{"n_layer": 15, "d_model": 128, "n_head": 3, "n_kv_head": 3, "head_dim": 64, "d_mlp": 512, "vocab_size": 4096, "activation": "gelu", "norm": "layernorm", "norm_place": "pre", "norm_eps": 1e-05, "positions": "learned", "qk_norm": false, "attn_scale": 0.125, "bias": "none", "tie_embeddings": false, "parallel_block": false, "init": "normal", "init_std_qkv": 0.0442, "init_std_o": 0.00808, "init_std_up": 0.0442, "init_std_down": 0.00808, "init_out_by_depth": true, "optimizer": "soap_variant", "lr": 0.0032, "lr_mult_o": 1.46, "lr_mult_up": 1.27, "beta1": 0.95, "beta2": 0.99, "lr_head": 0.00884, "grad_clip": 0.5, "warmup_steps": 200, "schedule": "wsd", "decay_fraction": 0.621, "decay_shape": "linear", "final_lr_fraction": 0.0, "batch_tokens": 32768, "seq_len": 1024, "doc_mask": false, "train_tokens": 86620000, "steps": 2644, "dataset": "wikipedia_en"}
Each number is 128 + 32 x the weight over its row's rms, rounded and kept within 0 to 255. Layers, rows and columns count from 0. Numbers have three digits each. The size before them is the row's rms in percent of the matrix's.

# layer 7 MLP up, 512x128, rms 0.117, rows 428-478, columns 0-127
106:153163152145093136124200153077144091173109137169117087122116156144115174119102080150069138129137083173130101116153123142133115114103140129169191065184137123123140151115081124111089169161147136101137174116156082116172185104135084109153171173085151137179165096110122044074107102166144117104132180104141071147134134125085115172151084139105182132084128137098148152099164128210118128148172
096:129129129153143135110114095136123104103129113179122163169115115136166136119160089058073103087087148184157123138162161073137117164144115149146096093114206100135148128132160167092195078141058132155169174133151171080147146143084129157097106097157134141095137138111083115140079158124125069116111109136157122102199138060060089139094136150166072075177077120119158121173157135077143106144121
098:119178098165125135091114111096119174092160105091133183158145110104142125154105089095093112207076132094083139138123081065128116128131170142087164164151108097137143183107112190186105138136109192154141092135137106150164085137086174134131116120123147144090106098158178141156072093143143057072093149117145126174087159131094139084113125121152137121132123166133138138194126210189106068118128
098:133141133085143145120141146186087142078112110102129141120138093108100129132084138120069147112116094157134158126155171086075112130173153077144117062149125097164134135105062183098179189114145128151171080089160108118115111081167130115173112155070129157142186182067155141140162121151094127068115159149134124122125159150178186110121148116086177111115171169182151110156108124102134223094106
086:100076101118154192125147169157177099058194138127124177177118112096134096104149129172177077130167148129106153154157118151098152127141087151045184138130112128180126125086119179094188085133082089153094172057163127110160081158160192083140123147130056130111141135176148093120137161091135095114090157107121123112170153111103133086135129134126140162136129149087136119128129085111087099162161
094:153097132140161113023130181122157141152128141114076147170118104130174129159146111121148157127071107114149159178136148188117087119134165122154125094151160165141125128163162126116134036156100097170212107092164137089162155131102060149114146112101090167092119129167139146141121118102152097102155117163177124100100111129099102179086133184104115100118037115147119121185191151110088122136146
086:158105141083140166188179144123157136203103114114091169094131093090145107101108145158094157134116134173211157165172171111053127182096160086108063145166170151143166133133138113149141115079167178128180091108119164100090129220168121099108129146150142129081128128137158093141173135126116167123130125108138157086126082154082152129125098125156090114110127185097097121134126198079118112133140
116:171093117104145127105143137196075160130111126148178067130144079111139133180110054109087124071127181111113157121123110150143042139127186102204181122107112131122101162116122141115085112125140185161093128156197081083147131105105114113105148104122089142111100153150127143125064066155175101118170144160112150145161117086098109183093152159125073182158127130189161136114117117156137134161138
102:126209129078101116108154140102101080116127037136150079111130173130176197129106067110113153127131131160160144098133158089068086153140123158147139075187125078128112137121095127114145079115067164175126136137133134134118132143130184070131189102146152102097169118148116212122127125133108102155115160130114136143164164202105129150089172137132118130204089100134137079127149180094123113102137
095:173114111117178150155101124130208150122110073106140124169147183143076166109114098142069052134122063125137091154100115127116141117134154143129070130169147155105144114134153106128252178074129178101127160103143141101070156161167121095063156163038088136122162126148145134176123126105144077086131111166139157087100148096098117129148099143164124113123121131131138136179119116108113159121110
103:171122082115134116151091169150144133103082099074154098147098149184157131142106137189107116186100168112117163162109111126146169182112143100187113116135176153125190093111115119109115139057061148141131082186175075135121136161119144057137150169105129119160192092138166122128085169140106123132145132090074160110130092092085151088132099099147141088072140180138062115094111110161146176143122
114:142104138104124112132156093146119175148122033154137096182151174147115104128133095123069144144144132187095072208083096149087112126120090143135128120159170198166147137164107123132119150137104206065149131120080104073106104141102112075088157129086111085100153120102129126152187140121139099121150161150127142161201137147077155129122125156117108149126119155197167156136130059169090093105158
093:128145133121151119082168198178123198158134064134121157047120100114132165143080112122154095156116115177120076096106136081127149106114115103114106105100088115157096104123121095166085184153150118171144100083121107150139066073072133142126156108145078144092106134122103106070140144169144140068146188098168149103127095105105149157039170175099154112136141177147157118194149147149143120130117
116:110113107127212192173118187136116095155103126161069132079124136137141130069098109131176117104158147183119027140131153144101120174081099114132113110178188119130148084083145055117112119127101155110141169134123135135111141158128136208117124147139135149126120118138108159185128117108141115144142170150161138049127109134150104205172092112095109082110154085164135096100104110171146195141137
079:114138099174165141124115151137097155168053087074128152113134065188130073127160124129127157109116110088103106101125112086132150106160099119117116142137158134116123150061155184176091138125138096193136061116145065199166115131080067093165152195095124104092169118142084160139142058090156122091157117112121091115096165084071131130092116106125149151103114131150148099104135116156132196167139
093:171125089153112150114147123192165136098138129115140144125142156174125157121167115114105117103118087201067154141141189099111095132140085170161158166165148100105075218129199200158166173107154119139145113045106145107121108118088110115151139119104133120184116146186096168155149080107164118137145135134148049132124160138107137147189078101127123134132110072145101143153158128158053135115127
113:121110142098162114088095104160143130081092120118094112161111110202142130137144114170136097152104085142106147140104171142115182105156100125177158158160111059133095067049160192124143140132162190093185074119106102140128114160063134152078090117130127117105124088154118175097131090189091111125143179165113100137170122136160164107126096084095117135137105109181180123204140124120165159073142
097:108166163159141133152145111122144131124121113123127161119102197174113110171125060185093134136132097141088104120081132060114101114055128133093117145158143151133155126167100138092133142121134133102122100142095078077177126085138139178178142064119164065126083127196128131154057139140141084133115138109112163129191178162108116099068115136060091108107086134202187138133125122183131162166145
124:133169117140133128093133190177181139176060146165098114154131148106172114087116097178207114129135124160103104102100097145155143076111134105126150120106142148162115103139070085122146117122080095119057131104158045089090130123094096100135142161091171157164091109148142116102171092149172100053097185145148127148145092135175090168116144143126154049129137135151124111195115099141098103113089
111:129069183090143130132147135144093105151116088083122158124082090126028115126157101149116090152096088112157103084151156166083103105115114132141108137094152126135176062148171145141089124160087154104148123133121145132142180115080158096108142149137151165100107186113159133069067069188133100108138179143168183148113088159126123167160067102116128171165090175147100106169158146141152059124129
090:132178126078158148201096099138149117121169116140133128116164172124106172068112128132108068161161155134112061150171153157141154103109095162062124149111105098179120131105145181163169165144098125070094188121107134082157116167119132074181108136165125080091134115155122117144109145139100068094066084137123155171166162100139109064106145117080122159091156145148113131085167086127153104154194
105:136166107182153122134156138164146099108158107143117140167112138132194116136090115161104124084106089165083150112140114148182147145126169121162129186110082088090123089161156115094170050143111138161187117096119187134152114161114073207198129146107077085090068082090142135130159077124153082132158107184160090112151141140113094114084132110114100104174118163132144102157164139122051102153133
106:098151171122086145142211118151138147079111173135131108103105085098136091122100121169153113153129184165136054119101109113116115125124158070115143176099116108215123155121095126114159101149091118095160095115121117157142121156161136157126128126062084130127140121169142064135137138082115120121147160180161143164189089124151108178089191060106155178119151067121128136132204096147111084068151
102:174192156119182173146139118150154148148157102120163127156122120141125165133098120124176160117149115100133083136128123163102117127084116155156121142070141118175106102139102132151097119089145143115048122113168134044141186095131147163145102181150123106102123086093122161137142160168161135141122144158120097117161130170116128158093205111076143086184141163182151065149157064197122043165164
094:073129120134177179053108104164146170141127112074145116144130095155097122070149159109133141133083140179092167100079152115084225158085096123136135154120205180142165149077134134102155125088145136112148175112128130117186065139103154167115154113120089107079092141155112064137112163151136122198116136109109085112132118142111107131134162124091105172151170154123197128128120178140074119158146
105:103151113176126104103076153151065156106106175074105132120148200135119134107151104133192094117161146137103136132114098108101093097050107120174131086132188088131143075101112085153151135113141194126113125143175159199120086143190099097106091166119145186118119145164117094133107102094139109092085188171107109168103122134087108058129123140069136159114119158185173134129179146116134130151159
102:148109122141105159232130139153132075133102131129211149090103084187137114180169108085150133119108132147134131159121118106160170115086082163072102101053117090133127125093125149140108158164171116171085140136143080123125088129085098154108161152147167103041147140149099103123092187128171085134121122175142141168082110124168142156092118140103114141138144113142146103155162093178075151161062
098:126098159198116169105201159180100140094096128131118165155123157073125108152134091147115138192138087114129180143158120132145141152113124118145148084142127071119095130060061120160137114173138187137147089130097126188102123099146101165141113090145139193115078067154120170107159101160148183162144174133118170141107158118119126145115126140069131105150102104121148175174213139056115180129135
113:153084111114140086120110179124110152131036144063142093091126112106115088135064143163149115105120148160156100095126066116112109127139175138126157116196172127146171077092066095178129128177136119105097157147124150133177132156132115113121108160132167165096077124146118134157146082136120096113156179190147161160118135144105121135117072111149119092128202141194158115122193188142136094195092
086:131132107163154148119122124106135089097114150103119100153154135121179087137132128157157135065151114140111139128141123122148124145143153125100171139139120122098175086114128161141175106076160180137093122078177110129157098181103155025165145117133159129096103088092136155165136085127120100144100123063105204111110126142086126095142099088188116071083088103089081100117104177157028167161059
098:092113131066068102159163112103177155140145122088163127146090101078132107134153079137167166134098145106101150115163104144096105172077080147212159151097113093140122136149125096083112153161092162138124110130111103146121109096134154126095147150120149045128092053122101140138114112186128111149122139100106084123177162079085186118081116160135136121234149101174176114137091104172147139167105
120:148163117115120150113112117159066162087122147134144108173115100193043122102167121162154109120130147163126105125181153140182086138152077105136145084140195121150150047106094103123072116205153150148085142142155120143129123148138143083098089110143150099125170080075168063147117090186136086110094149189123140194121118084109147112118101105101091185131170118170138114126136160112164100144098
093:143112056170140129155128191183194065167079113114114152074089150111194160123143123130096123109126108134071118118148141083144117121100160108157102106157143134122188139082090193119120112159116125178153116117142173096159109096108102079126102153104141121087142077133102136191136100136095120095192101113175100133153119137104162071146096113088118109125192082177143174136165166133100145197096
120:105087171104159116211147113173103141162134156110135108080114111126118128105111111132197134115113083074153085133159125158094094071182101148141161133181160150134112090145134100157183079148109164102166118156104029102080125149149109127133171128098164110168132139133138137122216158137160080065168142095086164180130121169152145086078136126119099160127143126119124166112121126083063099129099
107:162114140109128110114084174181140176068091119114192117145152118051088133190153125134131095060124105090112130102141122138148119143124078158099130131125086159140157114125104135237148128116116106126104136086117191111118138177135086118097121154131139107078087088137164118122132117201119113089137141156110160152099082074131094206108156092142059150124142134149115074114115178139109177178159
102:161141114122128103060115150098117087083100111089148176093099143187120098094101125129122115124123162130195149170093085114114138144170137190148178165047124143176147147155144076116197127130110086182141148124140081119156138126120091136172205150121119134145076128169132138132067129103147151066095086136141142146135090139146131113060105125107103113086063097112191114098153115194125083121137
088:158122113133215163068104134102171180118111088105145203142116116136120151108153168158111069122117160144120117082127207124146112111153096172139131160138113132138116122111131152118181107097160109081149191128184143150153111158105117115089133159078119150148171151101102139150158193130160081110116131061153079118166096179112100075117062096134135125118092138161134096102074114214165139155144
111:165091090126048085118110148138143113157088225118153129139130090121132122118121098124121132170136188114170120175126183081080175124096102135151121123163131065137076159110085149084138103134117104129185094112164169096116141113075118126145132157106127151116146189087126149234175115116104139100082157135125136094126149173132063112102116146089153131129128072098154144107167146138115107207154
107:154097178085140156158108165148107195055173145107140170128149094173106129179138133174082074069226107177117128147130110165125109144167124096195125070131142126110096117149156093098164141155114137114133101152119100113116096187113123156078172132087136183127108094115147074117151168126139094117096049138178062133140111125137113101117151158082106134171123100128103087117122150113125180136099
102:134165070109169128115157133149154074152081082138106080111112105117178092153123123162073129096122138102128138126158168137144220171072185176082129108114159107156196119066049149134126164119140185123143114068070109112132172147102121115167144133129044122134155100151126161102097133116165097107109152096119118121146121163143100082075119126121159096172123121165128115139163194117122135085170
103:126147168100136162174127150127140162133186155058139125130108096099081110091067145156175073141166178155168133171164124126124164099132091063180086083074155130178145123135106141095118119167116129180125139138111172092141138085101153111091131146090172091117141098134122217137158127141164106141106134196198127098143123154071121122111140073089182194094093135118072119121115137151127128129096
100:135116096127131144091183130073145182104132116096149054126167118120142161172164120165156186167168067096130132138110123080105173122137100104104130087128166129157170120042103171161144110159116111142123124121157091113062105136175121089190137141154143122104096146111131110127109108141102111093150203130112182092137139092171147073145054119113170167086186140139096136126153110209168120158129
090:154091152116144157063120065112138107116164128108143120078110120161155112100156127159139104101153108102200148131133183061128099141074127100123095063124133076166107107128184185176164129158133128092179084126163139166108091117131084046122153182093177106223169119122173135111124061134105083108140136100167093097080127174148131110105108123098124105102143119126102110158151120088097131122103
109:117129112117175137151153203138102082154109090149146068147135122079171100111102100128100131083204161169115093147132157128069143072109133155117112103113177058169037115155086095135158121141101111126147104129180182101117163094057127141148117133088113134113146066153081118121169151154168134117118171045178153120135120090112140101141127182139143135151189122121172134137138136164175117122114
103:143123180082150141075144199082113110112178101118134140111078136130160140129104144167131068114137158174200123148102106167093160166133139103121140211128063139120137089111179126095122129164107107088118202110131106082090163149082139112182098136149125144154141103166129137091106086160141099104106126129175180135141086112119126110090178101094105073052123165103174089122200138113097131150124
097:127139161123138132079120090135077111108104138128167091128129083137130129096156082104162147067129199082121163166063119175073123181162139146155124041157163187139106145159099103147135143130122104191133183113187111097099120121101107138122221111114123094086131122129076118081098132155140152144099097119123098170107085084154143164122149213099078119119110104168115135102089142178118150141108
092:147116124104117158184130153150165138065144098144044112171153150150076125086125136103127110095106205130105122155127159089091153141148099171122128134117149133119202142138139116125201121115153125165124123049114121100098116204149101119090167224135113092137086099100105112120092130192156092160130116141053130148129131101056115123151130138082135114182072139131131103162080140161084123115128
102:139102141150100139143139143131094084128109135146164079076149071141174096153074164212121119080115160120096115160128109148143115163185081119160109134121162118104116087119104160075119099151120176125192094089163101198146120167123096141082135129119137083112146111127186145176142120115143055102086130144087111176214145118166099145143119082207127111129104130146126113108114161132153172201098
098:160137128026126161211092119151124123102078091115107085130112110161079105111160129122095135113133129122149123137119134131139123154165086130127100139155105156111154086136134170144210175105116134087140101137145084053110158090138126107134137161164115114081137180135156120119209155159107122104093117131082106153187133096079153103144088195099087162118130147195166116128120071153171165175180
110:165136098118119137083103096137123093090124162172189088068103106226124144083168143136093182096113125097082108152119125160126106195152138136087158186128069109161139104122124143178133126128124125159121123168117132132159105136112095096125131157104126085137098060152156140190108085180163078064104136144127149132155130099134138093144130153108105078153121038126140085133097118198105113186101
104:121118180116115159114016142139114137104059175155133137127127117111134177111143110147117118136083177087114151109138099131180080129146080062143123129141071132172107084168067125152101115101128154088119147189110143096123113130162118103171159087128129152134086200139144141116134101114080105146098147106140176160130100185132109085128185104117082084162160111123182134133083103085078191126084